config.yaml
hidden_size: 512
num_key_value_heads: 2
attn_scale: 0.0884
bias: "none"
init: "orth"
init_std_o: 0.00575
beta1: 0.95
lr_head: 0.00451
decay_shape: "sqrt"
batch_tokens: [65536, 131072]
Each number is 500 + 40 x the weight over its row's rms, rounded and kept within 0 to 999. Layers, rows and columns count from 0. Numbers have three digits each. The size before them is the row's rms in percent of the matrix's.

# layer 4 MLP up, 1344x512, rms 0.216, rows 1291-1343, columns 192-255
099:508518521489583461480517507559563492538503463546632540519523499496519426525562463495444514505478457486500453513460482491478481475506536479479574486477547456491446529489449503506507534483473523
101:536451559516433483520486479401488461530499476514511512499425596453506498480581497567480475495458562478473496494590524565536536533411563529485494464441528493482491542481487534481472475440528509
097:520484578460515466486542415447439482573436520530466552541477562528401456522466482471531475481519425548522470514496491511466514499482481441473487530495475511525588517502560506487554371445433547
100:493473511502478520553572507433557484508516528520470538471550536484484524431508517459463530377464498583574532477537501537463524451459525380488471551457495511444484461493456507441514461541480477
097:605531549471416439451541392470535500525458455538519521542583489546576480529501485502487545619461466516497516515538547522439535483529507465473492511594447486518477476503523456504514466561485513
097:523490538449561500499521528423484500499502480498542526476556475477574493519534518475537468483398486517462540438505462523483602452452423503510479554484486458420503433485477534463517519466548498
099:503551484500493503510476511484490579486494478519410540388488506508519504485572427487513535419496486439518552470528509463498608416497522499513501546468511472496594455485567496488518472555472505
098:470472492466519535484524513410465489481460537536555473518470456517530470498481523492429496537465549493508497489419564480505510493552494526581465576539508448491535515510496452474483543534442484
095:475445416471472528531516421533431487487467554515549457510522420484492501508558530511520472498440555553532514460432488495516496523564530513541482431555455462538511512453467517552509494520484532
103:480472455496545486517512426505479432456493428501473455467487567484437440461557511501479475553418473419537489494543490484520458446476524575516526465534494510511468479556491460501521479551570407
097:496484426507464511487494493451525578443517449503593494526365499561503579395500528473542544482550497549484451474410524439470507444552498466510491523542461459551515527474462403465451434477572480
112:453485489473518539546476541506467523493539517520584568454435493513480541462461565421429492539488541510513432430448497472516489514507541442512439499483497521519502530560529520452508404555460442
106:472506561448537418509475511477495501501468466470507518509575532483529548496456483403565558514474499524440494547425456623532513541547496470448479456568494465552536513533419582455526554441486438
102:578472519499412483477533566430484481501420503485512521492509446511503506441411488499566533515511534464446479546533523558527502533498492448507487499525413572476456531441531518518531464513450448
102:557436489492521472506531500460441478435506487523589464540519511499531474449478502452496497525568441531461478453473454483470484538491511431495524480458460490467476489474499514533476542508476466
095:436554468574473430491492479546461542490539552538542498470505517474483565496521508481456543544595465502494437504530421504524529537452458467524520479509553464549467474521540523543551415501575433
100:479587438476523510535513550537515516520490476514468462483439446486584509496506553501502521469431500498528503485496525478429533466473452557467536528406439503505542461522517494448468500466445553
097:500475528548473462497485452513428531493505490533501516497520546467477476439467507479514475491495527516527503464526536518457417488474485500549520438435542554485494545527513543520444442506528466
103:539469507489392432454520483541510421441396485548486463396520527520528551544513582528542564474517476407453430455428512461522517403495526567507543493513492536505473515489564444462528603528505510
106:578428515484567446552463570474529458501527498544534515448431520443423495488491511486483406474474523520403515503464424547511541465593502531516514485459557525489420568532534473490546500551487550
097:533440563506519490432508493454482508525523502472456541421521519492482557534538506398534449482474523450514512492509481511503462480441461524528516498508470498464456524543474523473438590470475553
104:513600492456452551507462481554527472481505565473521469509482475462466553485453432463454554481475493472495495466529470541479564495528583519513518484497479542527509517459526587508451557515470548
094:489501473488517503533507569531556468551481445487544487538498528511569395530525533477496503521417548412508481470453507541484488530447447485552442506535474432515433616494505511549490435533430496
096:520556447528484517516568538445524536535471489506477443557484439523549479492502448555526486552543551419528430527477522561412443453513513502552495505563422509583551497500414532489569574534425591
104:471439461516483446510528604447454484451471474531570513570509520460467474513534463495471461487424495450522538539506504497525555524411553486542572571443452502526470489535587483435503488505530456
100:491490499537499493498466439438490473513539490493523496505519445472450523464449490497525510543498539497519464484502467438466482509515519509549460488467546490554509563426497521508440462450485455
107:524464561477479521518525499474494509520507497479480528491458517537495481490528517470422452483525509484540546488511419500497476496474510497535459438503545535526563520490560496505507547503541602
098:481503510453538487560532447488558461449517484513519535490457547501499474528579460462493507505542487559524519481559558558549563520476487467477444526490485521524468534479467506507469517502492551
102:537449451467528544465453474455539476486475531462500436489529521565506517428498488535486548474543498556479480517566518490516508545514496503566547512525458528505455510528504435453495548453528481
095:475512498469538543564507512484456491511464445430545425516550551541468479537516440495482507438528532466494466490452446442509533522466561420493473462497539544504493492491570484470494516478585491
099:493577508462452467533506536474525482553545472459476445471504489528504491485524496577494506481478457524567469536473515460456478570521452499513511549484460494436503522583498516562456520612505561
098:565469508550518533598466535487498530439450543542516475438515516437457421532589458511500561480543592498476485472504535439535479480513466488474452428522529484490511441515506508487472519475486405
103:551494479465476483553518495547511486514453563475449439430578451505500428544525531542551481505412511402434486512473488507492571498430552517457514461533476533482537556456527533533526453507576539
098:499506433520454527491535494525506490539471537440540511506569484533568529526515562491477506524471494435472456512535550488494466539480475500447485541568483558463512453468551591538550594458488488
098:444508503425424521523492521521501501548463512520516518505477568478515463478503534483441547538516519438536503433525552426479525460455531453565514470515502453532460492477518501498443506499495492
098:425445524561498397522480528481545524527454522551457541572498470453483541455505430482508523577521491565516599558448576465498455444539472510451520455472494439550539522551508488505523484470500484
101:488579466436459473522529503494518483501411465473470507562441480558441562424466466441503529512498459526485455545552505491490534502461531410471514516463514479527444480541528498508538452498488535
097:504573500544496455426582438511496506501519555509458493429480504472575479542484455510491527512529460514493427601533478498500478499527538479455575538527488506552530530508543539461495561541467478
096:477581463514542516494445545474455546526496480523528500541465431517458521512461503504479518585516516462553450494557489507561527501460485595436492490449516498508514543568502486501535534571513467
100:483578449455509517535502524523510497519458564574499517511495475519604442491513509539531509485557522477553460433542506449504600491524479468482552551561416503477484426492441450463437488517524471
096:503502523537485475530470513564483465527546549443451529511441565545472527495435488569468507492510498460455458547496507483486439530430482509542554531520486536488544576542557495490484456524525551
105:445492477425515442518544472479544548545534506535538523529479439477484435551521567472515490437475499502430473548513516411500511449577495479468498460442483552491442471454527508491465484505536475
099:539452525478447523440519511489516493498479523408528492472523515538533503518498506420487414546528522452502495416497534517519536476520481519513523461426572552488429492491543502461507522449471505
100:454545470466559498490498575500530540522488563449481527510475484552504533487456439545463550506553469535502570508440476403453467538549584573555477489511402479521515516478419507559591500511489524
100:541505537540480487492502538454571501479531459506532481498554517528560488475528455501512463459521523450433511528526570436574470495513412483488450479511510475448511480525583530412521548465429567
097:478570568464522486533489439537514480496535523519506440566462491469494442542551512570512479467496506500441513638486461523520519453514449541541570511539467468503436440554519475527489494507515545
100:488567468441526534483488453446492539478574433456597532489493499483497478530569531455506510526500425471528531516470519488504542483494438499487486486503559539533536499531622520469515495524555551
101:434513443533538449521434458517453510591473521503448516526509424457498472472478510442569536505566549569584439483524491481550485469539552440449493487416534471483443522515525508463552495470479517
106:495550569535509522534491546458460601479481532519459558436517528504448501456542494500477504536489494510491475464541525458460484547525446440557506522489472449511502543507512544441596486555499516
099:494444494536572476519477467535534445489505454428485562501474535436474486508502512537553582478469543541558480489509480521494471458541443483469534503413538433510509515472431557518464491492467531
099:537444471504571444505479538512542483510485494550535489451511539419473439447523483571537461502547533451457452439521466447545463473488560517495538540469429475524471459527517507496537512433533420
101:492528555468393505515464444416440520473460500409500455435422562507488521499506485496545441440474527514455575461513502468546472523474646471466505485545452544526538589520535465521504487487458506
096:520454519490457521530499463466490494445503538430466501481510468538409552545537496577512496555495460495423589468490491508526543437488525535450569464537486564500519475461508519484528504527573528
# layer 4 MLP down (transposed), 1344x512, rms 0.255, rows 1291-1343, columns 192-255
103:533499460519478493559485444475472533545444450447542502534443489551520575546513476529561536383501569498498590488474551495471488472476491513474503521479543560491564503482556468467539508556520534
098:448509548520564464442561528538468541519469474475551488532543486520509509523502510568514532422525509494458489411539497506514574510487459443467482468570558562457503504552571456461459448503525518
095:455530533501526424625560546518504467476488449494455528554465545477438438556460526454481467460458572474529435495512494504446535474531467484505490552520490474520530524484470510510493561541465413
104:497526493474464466563479419587578454467559439530571518486496465509518526474602467609516471552518548561525539499517531500495549529509458466498537468476564429531505415507524472565514484445515485
097:499473508527457506453539514450503491518518516456525455541508539460456537483514514418497502529498493603468484531552549469630488476418468518541518487500488503509503450482477529445467542457583448
085:464503465576502526497535417507521516545461464493502545522544457539527514557420553464542540547516475499537468551571559530466524457455511446472528586559496437473512457496531463434569542461395455
096:574573571580485561559410569533436557469545417546513469497545465479517472534500472455514475540484444524470497508556540444448537446505466430484524482498456441433496470451485543476462487427573549
104:537474528505455543511504502581433490515545619463509530518495557546440527410515562497579447453504488437490493443521527485497502485509516516525572539517467500553529463523489401516474580554482478
093:468465561469513461489476507535547488518515540472528493509496517508471508483404496480530497512475479491480498512494482522469399503534514543504449520497496553581452527473426482474600523478539483
104:500446505512511511487440560505503525514540390422452495486485543627500476500522478589586473474514473454556472483525516502547495505521521589497542474460548487438494463517534429501594540495519454
104:487481519562428509573492467454540448480582538538537518532541557517491501461446445462442395520508593550515523463537515493533509475441440450492506470447486532529539493517493479525559497489486530
101:518501514458497531525527497489480467531457538534576581515454579489454471485618527543479505552513536444490467594490542478464456551508546448480515519474479501493535514455480536549447544502552464
093:430525527568508498487482513573481435525437506479525480561528467552473471455361479531502541481492514487554468468449518501467489553498480519430529566496497498538551492486475492486514420494458514
109:585497496493429570442539523597489483501484493459491543540442445542482530507470497495519533563530482487494503489524516513500502488445546496546501512479476561512439523509524454479458555563497481
106:527469521524493521503520534414461461469431447535526550551545481525519514501550491527500484505526523452494504445493497565495483541546467517462543473459489545486420440519502497525520450506476509
097:501460473469489524528568477468480495546463460535487490542537473578579500477485539481500513510528543512579519493572548541535551532577471539429472514531489482488530495505454472532464446452427478
093:477478388501474439490503463504459464561521530488508451550489519544507533438479545485511503460540551494496537468526548486505487518518466516550408495554498478543441531493451524514554493572542470
106:490542534555488528516488480564543454513452484465461454545508480509522504537460485484456529516536508492453495502504508534520430481515520486499483554552571436484494526411473526438470500444539522
108:530529529528563519541488491431526513536528501527487476517487486525501556472476472489505399525534500508481553495553565482523438624489478460518504546513508467496485498520493521485498486524435471
106:587519502437567504533433539478467458517565508521513547583522427465536528564479458532460447483452441548507495577489447519489514448510506451528500448495520551456480473573519526380491459483503586
104:393490530509470518450566515595511526529477497481505467526492523482548521550535492482510451534536460535509548486488502487547477456478507500525508434489612497446502459484483490510514508472462502
104:509545471492528523436489569493491506576539508505420494536490446465522467491419427438452541472481527527496520525512450491533505432505502594567468484480498518481551545436508542540505499473570522
094:547536488531489495473570487435465443429524465498447522490458473476411452563509469501541494539410389472500479436539544518465521519452513537545416527549519568462506509425524485510483442492584544
100:498532401485514489492576433432478453465506552543473536509519473422481544525494484548500506452561464553490463502482446560483471527507464478575527469475502540552431456540451480411503521467463500
098:435528464435525473539544569439424561479562434450490488565546498565448533550506461490485472546473466506496437465496534518497481483499522501562500459532418510476455486504511518507473520519450504
099:511531477514437560458509571463512518466483643542449503509495521560487499435537500487485539485462551465442392463523493510505536543509490502479526475436489441567498522441518516535543471563491482
102:427553494457538475447491530520541534528512514482507543485474481447458500436485523446437486570493469493534500514433535432506477463537499511459436568522439525563478553528462400479539477558486533
093:470488543514563473501515512482524421484515461508498565565476520528482379486547457491499511501558531544466508541541485472421569428471474460560448475510474502489461491512588449466561471500470523
090:522472460536531448448493515491548498445443484457454469576509474517499480458485498486478468480525531473500414438467498516456582534480436499506496537525482531495513508516506521500574555530479493
107:455503517484498462532463439430461507475501471451525501496502521586563473477532523516496507518550513417488504467494414516515491468475449487508470475523452502506482543446546532555504531501486502
090:506485474515515482468517501502423443509547509501483504489459452493536561515531501518499335523496541531515478505491483501459477458535456533439501532518548450528521516552444502490509509482556485
103:529507483513570492521492543559491464463473466490433521473475557506481454456565521569456520505517515501472467486512469530452542532545481533599527485446519447455499533489490507480485533457461508
105:471493556445482479529449556497479482478527481537527458574470520478563544522548523508460485508523564503468534492497470471501565471402557507482504525533489501497500465437528557410510531515462434
101:464494494569465501522535517499469506515510468539422443551506506488512438491487545426547544474451488441500472487451496484500540520468599515507532455492515549510509452561597449477479568455577535
098:500468509472450562510565460525500488482513473567516476470543504544469461448545482502520472507523491491488547516472541437534492513547448579523510487464562529390418419478498483502476476599546524
099:537535463510507514505511502519464480513584516539545482524537453452487478574482561481585459445587466587543482499491442552427540518515526469522460491471483494541520506471477505494437507454441525
105:577485471430538495506537501522511527469522516505515480515458521556440504488469500466552467470452422470529485482412519563476493609524553438433455493477499475504490460516535491516508501518523495
099:455504455497535541422512492579497520539469536490491439486526459539510546532518441550536535483458525537505502458512507538425475522540530523470514501467507525499556574540554537466458544507551532
102:493504445474548530505571491411486503525449509511504517503504508458485593495524487542518560523478463379440501501416592492549444457518499464471495440560513501453464510620544494495452556478533490
106:486486469569511449506596441551513454525477541471536427480513529524490600539436541507476515525537416528525520533479544490514497513530588497520512498571467477481425495484471556499597522545497575
104:481552517466576419555481497489486419534571510516489514471497552508485513461488522438435469519556462493524471442521438483495504477508499508541499528465495493466505441518448467476466507478488488
107:485460490536480482406450522495500543486450500531582469497468529486570400509518511571546509533562423439434460448461508526575484519420535505489533547474540549540519384470497555492523483530414458
102:570504453511508594488483570449546477484497517513476480522507510473533530535561468527527485535473522535443477521570522415503584530500446451513455496451472517507559580518518494483513519543500517
102:489493553490516556442524518510479499471505501474523540503533499485461504543511475478471457460522493412458558534539516498490565507524485480566489554558422468467504532525514534426531542493534479
110:495558538543512505482486486523513527563504591515537471509505443494479488472500415491556528543551435539455468488532559472506511523494518460446493479472538418440492487487456534453414602471506527
102:529546489480498469552535598505545511504550526511475535492437506459475565448513450529524456477508418553488509487514572502539518518457493445481492510537447513432512527510501516430494481444512508
080:487512542497495529508423533490560502555523444537446520444567472573410545546433481473555476570523551458478530481467553526532564465497471541475476463491425514506511500481507494495542495559433466
107:458464530513448492464460456559470493557491540510508522551559507498510501508452552454554523482499493472567508428563449509602562471521510475562538449507452517484493504491529524430523460484486541
113:526510463457503518458543464454522472628518498504436483483473453468595524532531493529435468495537562472598500525501430493501527492510472554518473455413632367488481468528488560471495482513507531
100:474448501471531501446507426517473545473462484429513484463438560546493552523593462523508547443471515550571502550431448541458516516543491447435458500560469475505477500470562484504526527505424486
103:559554456484466524462475527495512497485514521550495425551524524448485461523532514478532529508528480485489447506496482588530555573488454476517470529511439478473398570566482478521432545498459471
091:462471524464462445490571555530576429430484516540487471493492515494516456485539478559499496463571420526438528484471504422590449533489508537440551464466444562507536527433514494513565579498486514
106:487488521518535538401520503430542541473537568478468514509507543499436453507540480555577506454452509528520546542516455527584520475527407496564450491489443488464533537546516533512506508505555508
# layer 4 MLP gate, 1344x512, rms 0.22, rows 1292-1343, columns 192-255
099:485473463501528464524525514413504529530440503478465543428516545446483459483548507447497488537462476534556382597483481426508457516439459494517486499474516509526564493478483508528521513502433533
101:517462588511461538482551487513497488486492511500452465465470441530456444430485489509486445517501527504474496451498540508471504581465430432435566509565506523510561540463526580461486505474475484
100:549538532476513469449520514487518519459444556525526546481549520511502498441545466520474586474475442520543468507534519523539468515558436448527612475536476489493483539500454499514472511518555446
093:394447513470495522541487504534458462486517532510540575461454553445484496421554520496528477559509560547540522454521493542497522517464542507588522528458461410529506499546459504507446515492475504
102:523455583450473484468436505431519512476542544528513485514536493481500503477552488461497538456442471551487494477573484457528552504502528523515467430450472474442461512490448450498468547552514414
104:507413487457507463514485540521478459493521492589472496490487504527487514569477514503517491427435498475496574493485483484524593551473483411492528436485530483461425494390540449516503495446470510
097:516445466541529473567490542549439490546566470398540412487493473481532425577506482541504516501505498431527480489529538480473465415449552539486483484512516438583508534540475498433463453518470486
101:459498499447451451500452423540487480404461481441491480550444499487497515445518574520442469588463511514502520469433432440505551504506506452497530520531449525488477537442522549476552488428498515
104:483474508507495426481485504545548538424559450465520445530588487491450491546481486528534354436392555510480497532489494537508496510523488523436524518484569503522464515518601441546440505484509460
097:501598481484455524476512494497484554585558528552536494520485566460491498445473512534473506500506624512552524521551505554476544504502481493465484541483544517570416545499541490544465543419547538
107:541522448495484503552495521522508481595488523539518451507519530400495534506566539556549502447441473503571554521486526563543499583484460511484501467453438501505458532468446458481541550499556513
100:507501536500496470567526434438506529560504466465530436515425478537445507419519496482486477539491481492501550535501561485497476447532500537461499467449521555583426541542548452499433508484590515
099:486555435529530463489544511465414469559466533558518482483502478538381512513479503468539521511476467449531535558542485481460493523404543486498509498457489543498524535568474378510457480544482442
099:392489533506566559518428480480530509539474493518512474500474449494522418523479481576542521552560447511506495454547510434564562584570502540496420553530517510445560454565559468452530498524454526
094:544520537498558442464466500510527473543591497427478490458463524479502504480456495548437386481480478470465525448510433487471540525522526477435440498439490461521538483433497498564479542442551557
094:599494580550535525529458520543547527530505462457514509473465476540492482492492527495462492477435468462468464515486509467542496507406485458468520532542448494539589434526481447518501575452456438
092:521430538519473477514490448463460457488573514481504619438498475511481511499524452571482390518461491541509552541518508452509518372490556427521484427474613487485534457507490530513510417469486515
115:527505502520602498533463513469529482533487434575492498535531462495470499486440534451500437507583516425456507460567499475523484559481465480540471567555467545504506521551507510512518473593495481
102:560544528534506490504465579460507478486480486495536481516491528506440483522421569479499436585411428521469563472550482506537484504469454478493573496461548529501497457500519475518443461513467497
096:509560526500497475530550377514497593416526437534472521490533484483519472475531439519424535576502568449460470552549409508577518475501534516494547446534546493482460490489533518493521470454511446
099:530463508461542484534532505512508457506427471535475479505490451492499516547547488499495502522559543554399548485510459545518546521498437507592438480480489508464464453439496499442471445477521551
090:497486533534494493519434440520445467501448522541535442414504476478450597450518521479497481567525485521584523441484517609551497546498544536488572456530407497518548520543525467496513479506469564
095:532561600503505474446497418463576508575471485532490509423408542483489489477500473479506525477529465537434489512480444496498555472476485536454439470489473534500528528561511549420474570530472551
100:432478537488464455528478480473476546514480527445529475519491469445436478478525529451490507528472540524518491509473551524479530478519510476518507434475503481492454452522544371437409495477537529
106:510497434466499516492530594488486483445523519610487428509463455531455511517485471572536525517436487484495490527569514437530535475513518571473468518503507511478489509456505538521480471524485450
102:515542513489515485533480534518455568526584558538488488492539458486481461519519510521476482450557505508544517467520517495422506546449500511523551555521507510563500496516481466476486518539489510
098:518409514490462562530516515528450493515498488486517531481455531491551563464473461513461550427440509423420506519406454507487448456493543517495527527467467503529438464534503555484488498476532521
103:553492481425513452484494476485571483507530559508452520470524431512490575471498493528471522455515525525572505510532465504493544441494480455524527569468500565503473495542452433491501482468501584
100:450553489570488487504474488438432519441362467545535491544473566537408502391529494531583457512481479513555471452549493558519471555503490545500448526532535495505557595466527503540527518504490490
097:551494552423531489495541417489481454521519554456496449466455517462441513492574510590395456435443444464435484510485515507526446511554594528488551482492432539453472510441549530516425479585448492
099:516459478580492457498514421523467400530489503568485510470500537485559521497483501432534540474464475557475507515431493528446476547550504456463510475520563438448512510500536582485572492506433422
102:477441422474446507474569548553499520484458469462514468582525493543455454496490455533488478514484444443496499456497561550511440480497464538571477453504540514512544447525487489469430510476475461
097:455452466560576583491487571502527441475598437420465460480527512460540527481521497447549436506512493421492574457511467483526524437458456519506502447475462484478443484457525533457421504514451468
096:535448436570492528524487511562479465534513510447492497506530494494542561545504508470458478473514465475508431559475458519458569471456516492522471591462503504570643488497441478509543479451468459
096:397484495475507447489540558509551493552497501443534535495497418571521625442497459560518538555500565473545472454549462538450425452568490517476540552531534518505512547527504493504509550452483515
097:492536560452504505596550551462503481493498494436456522487498477551539481524561547469502507523516547504494512494442513524509547548416611499573475530487510465516462542457524509469501499506502436
099:506455471439465532459485543531451541479489452548580541443478488509446572502494474598523536476502521576469507416510496484512490492532526500456540492521468462538486514476513484538560472485476558
097:481510515545504505500530443469436522461526519458463537533523466509477511504498508553462524517442487421486490494508496505613554451557514555508521521508502510513501539468634481509407522555537467
101:477500523353509436482501486500529597515450504505506526505558466487481481412525489527581549460471525438449470471534522521535508555454504508537464468528509609579487540484454481416537503451489593
097:485450492471486584477490440498566486477470442546459438496527476478481507537475448514484545542518486520458550526565531494494487491566433504436528505585544512485527483553494510516508542512522518
101:547480470605495551510525530516523415492421504472505503498500481528536540480514469490587460514516466466492519470462519471553529494468483485479556497548411472442545441495508422522518543452435510
100:426345576485479520516494555504535509451427458515521514458542492469498535470495430552516517486556474518485404558516476483511533479425524509519525423538486484514546502562495426404512522516465498
094:530512533481485496494520505473446477493505476490474521523499519437490456562471487503485508574549523487500548477546503461535545493426494492520512506488480489415536493557464457517485500529523508
100:556437506509518511485565590530593479464507515499477456513538543534478514488492457494421551578577507493448589570511551454591533506453491474526538440574531568413473492510562464483461492561432551
096:450503515454480468543457496542504503482528488581534499497422439443562460487513415497487460448512530512499495505434472573500537546465528506526511484439495493531580514500480439476472538506545522
101:605515502458496516503507514520515509495480574516477435463549497538548477492462485513506541448504532549545428521486516487460476522525505455528528536504454507553560521515487403526519538509499437
106:433492500456469469480570450485450443527479513547504487461451547454506492477562477556516506443501514498503515445529511534541460492536525534526504447548461561492496568542522447490471508517507485
104:510516516449552485482623474508476506480439494546563437471521543454422477489476505542491519509573473495502487499491460483562448460542560518533537477510472559502596545494505457503477540518503415
104:503496534527455537543482502513497500486590537494496448475456444490492426547490502459465501499499488490505497455430546486508542528384534480478512422619417564521513510500566504528451458491570444
101:503524485510487534610541526517528543530503522458553500501501508468491464529524492539503508520545464402546544479530489433579534510465441510480411450506472476437461500364518483529536492487468508
103:516563422457486484504442466487516433573525461469456563494492527456532511490526471504522432473524473495550517462557538461522485488476494525470474524494500530510481497492530479442462514457562464
095:433482440455492508509507553476540503584485469530512565551556425467488543363506514492515498537541553471483463488469469494515465547461508468461506567528508563442497560536486551438498557530481499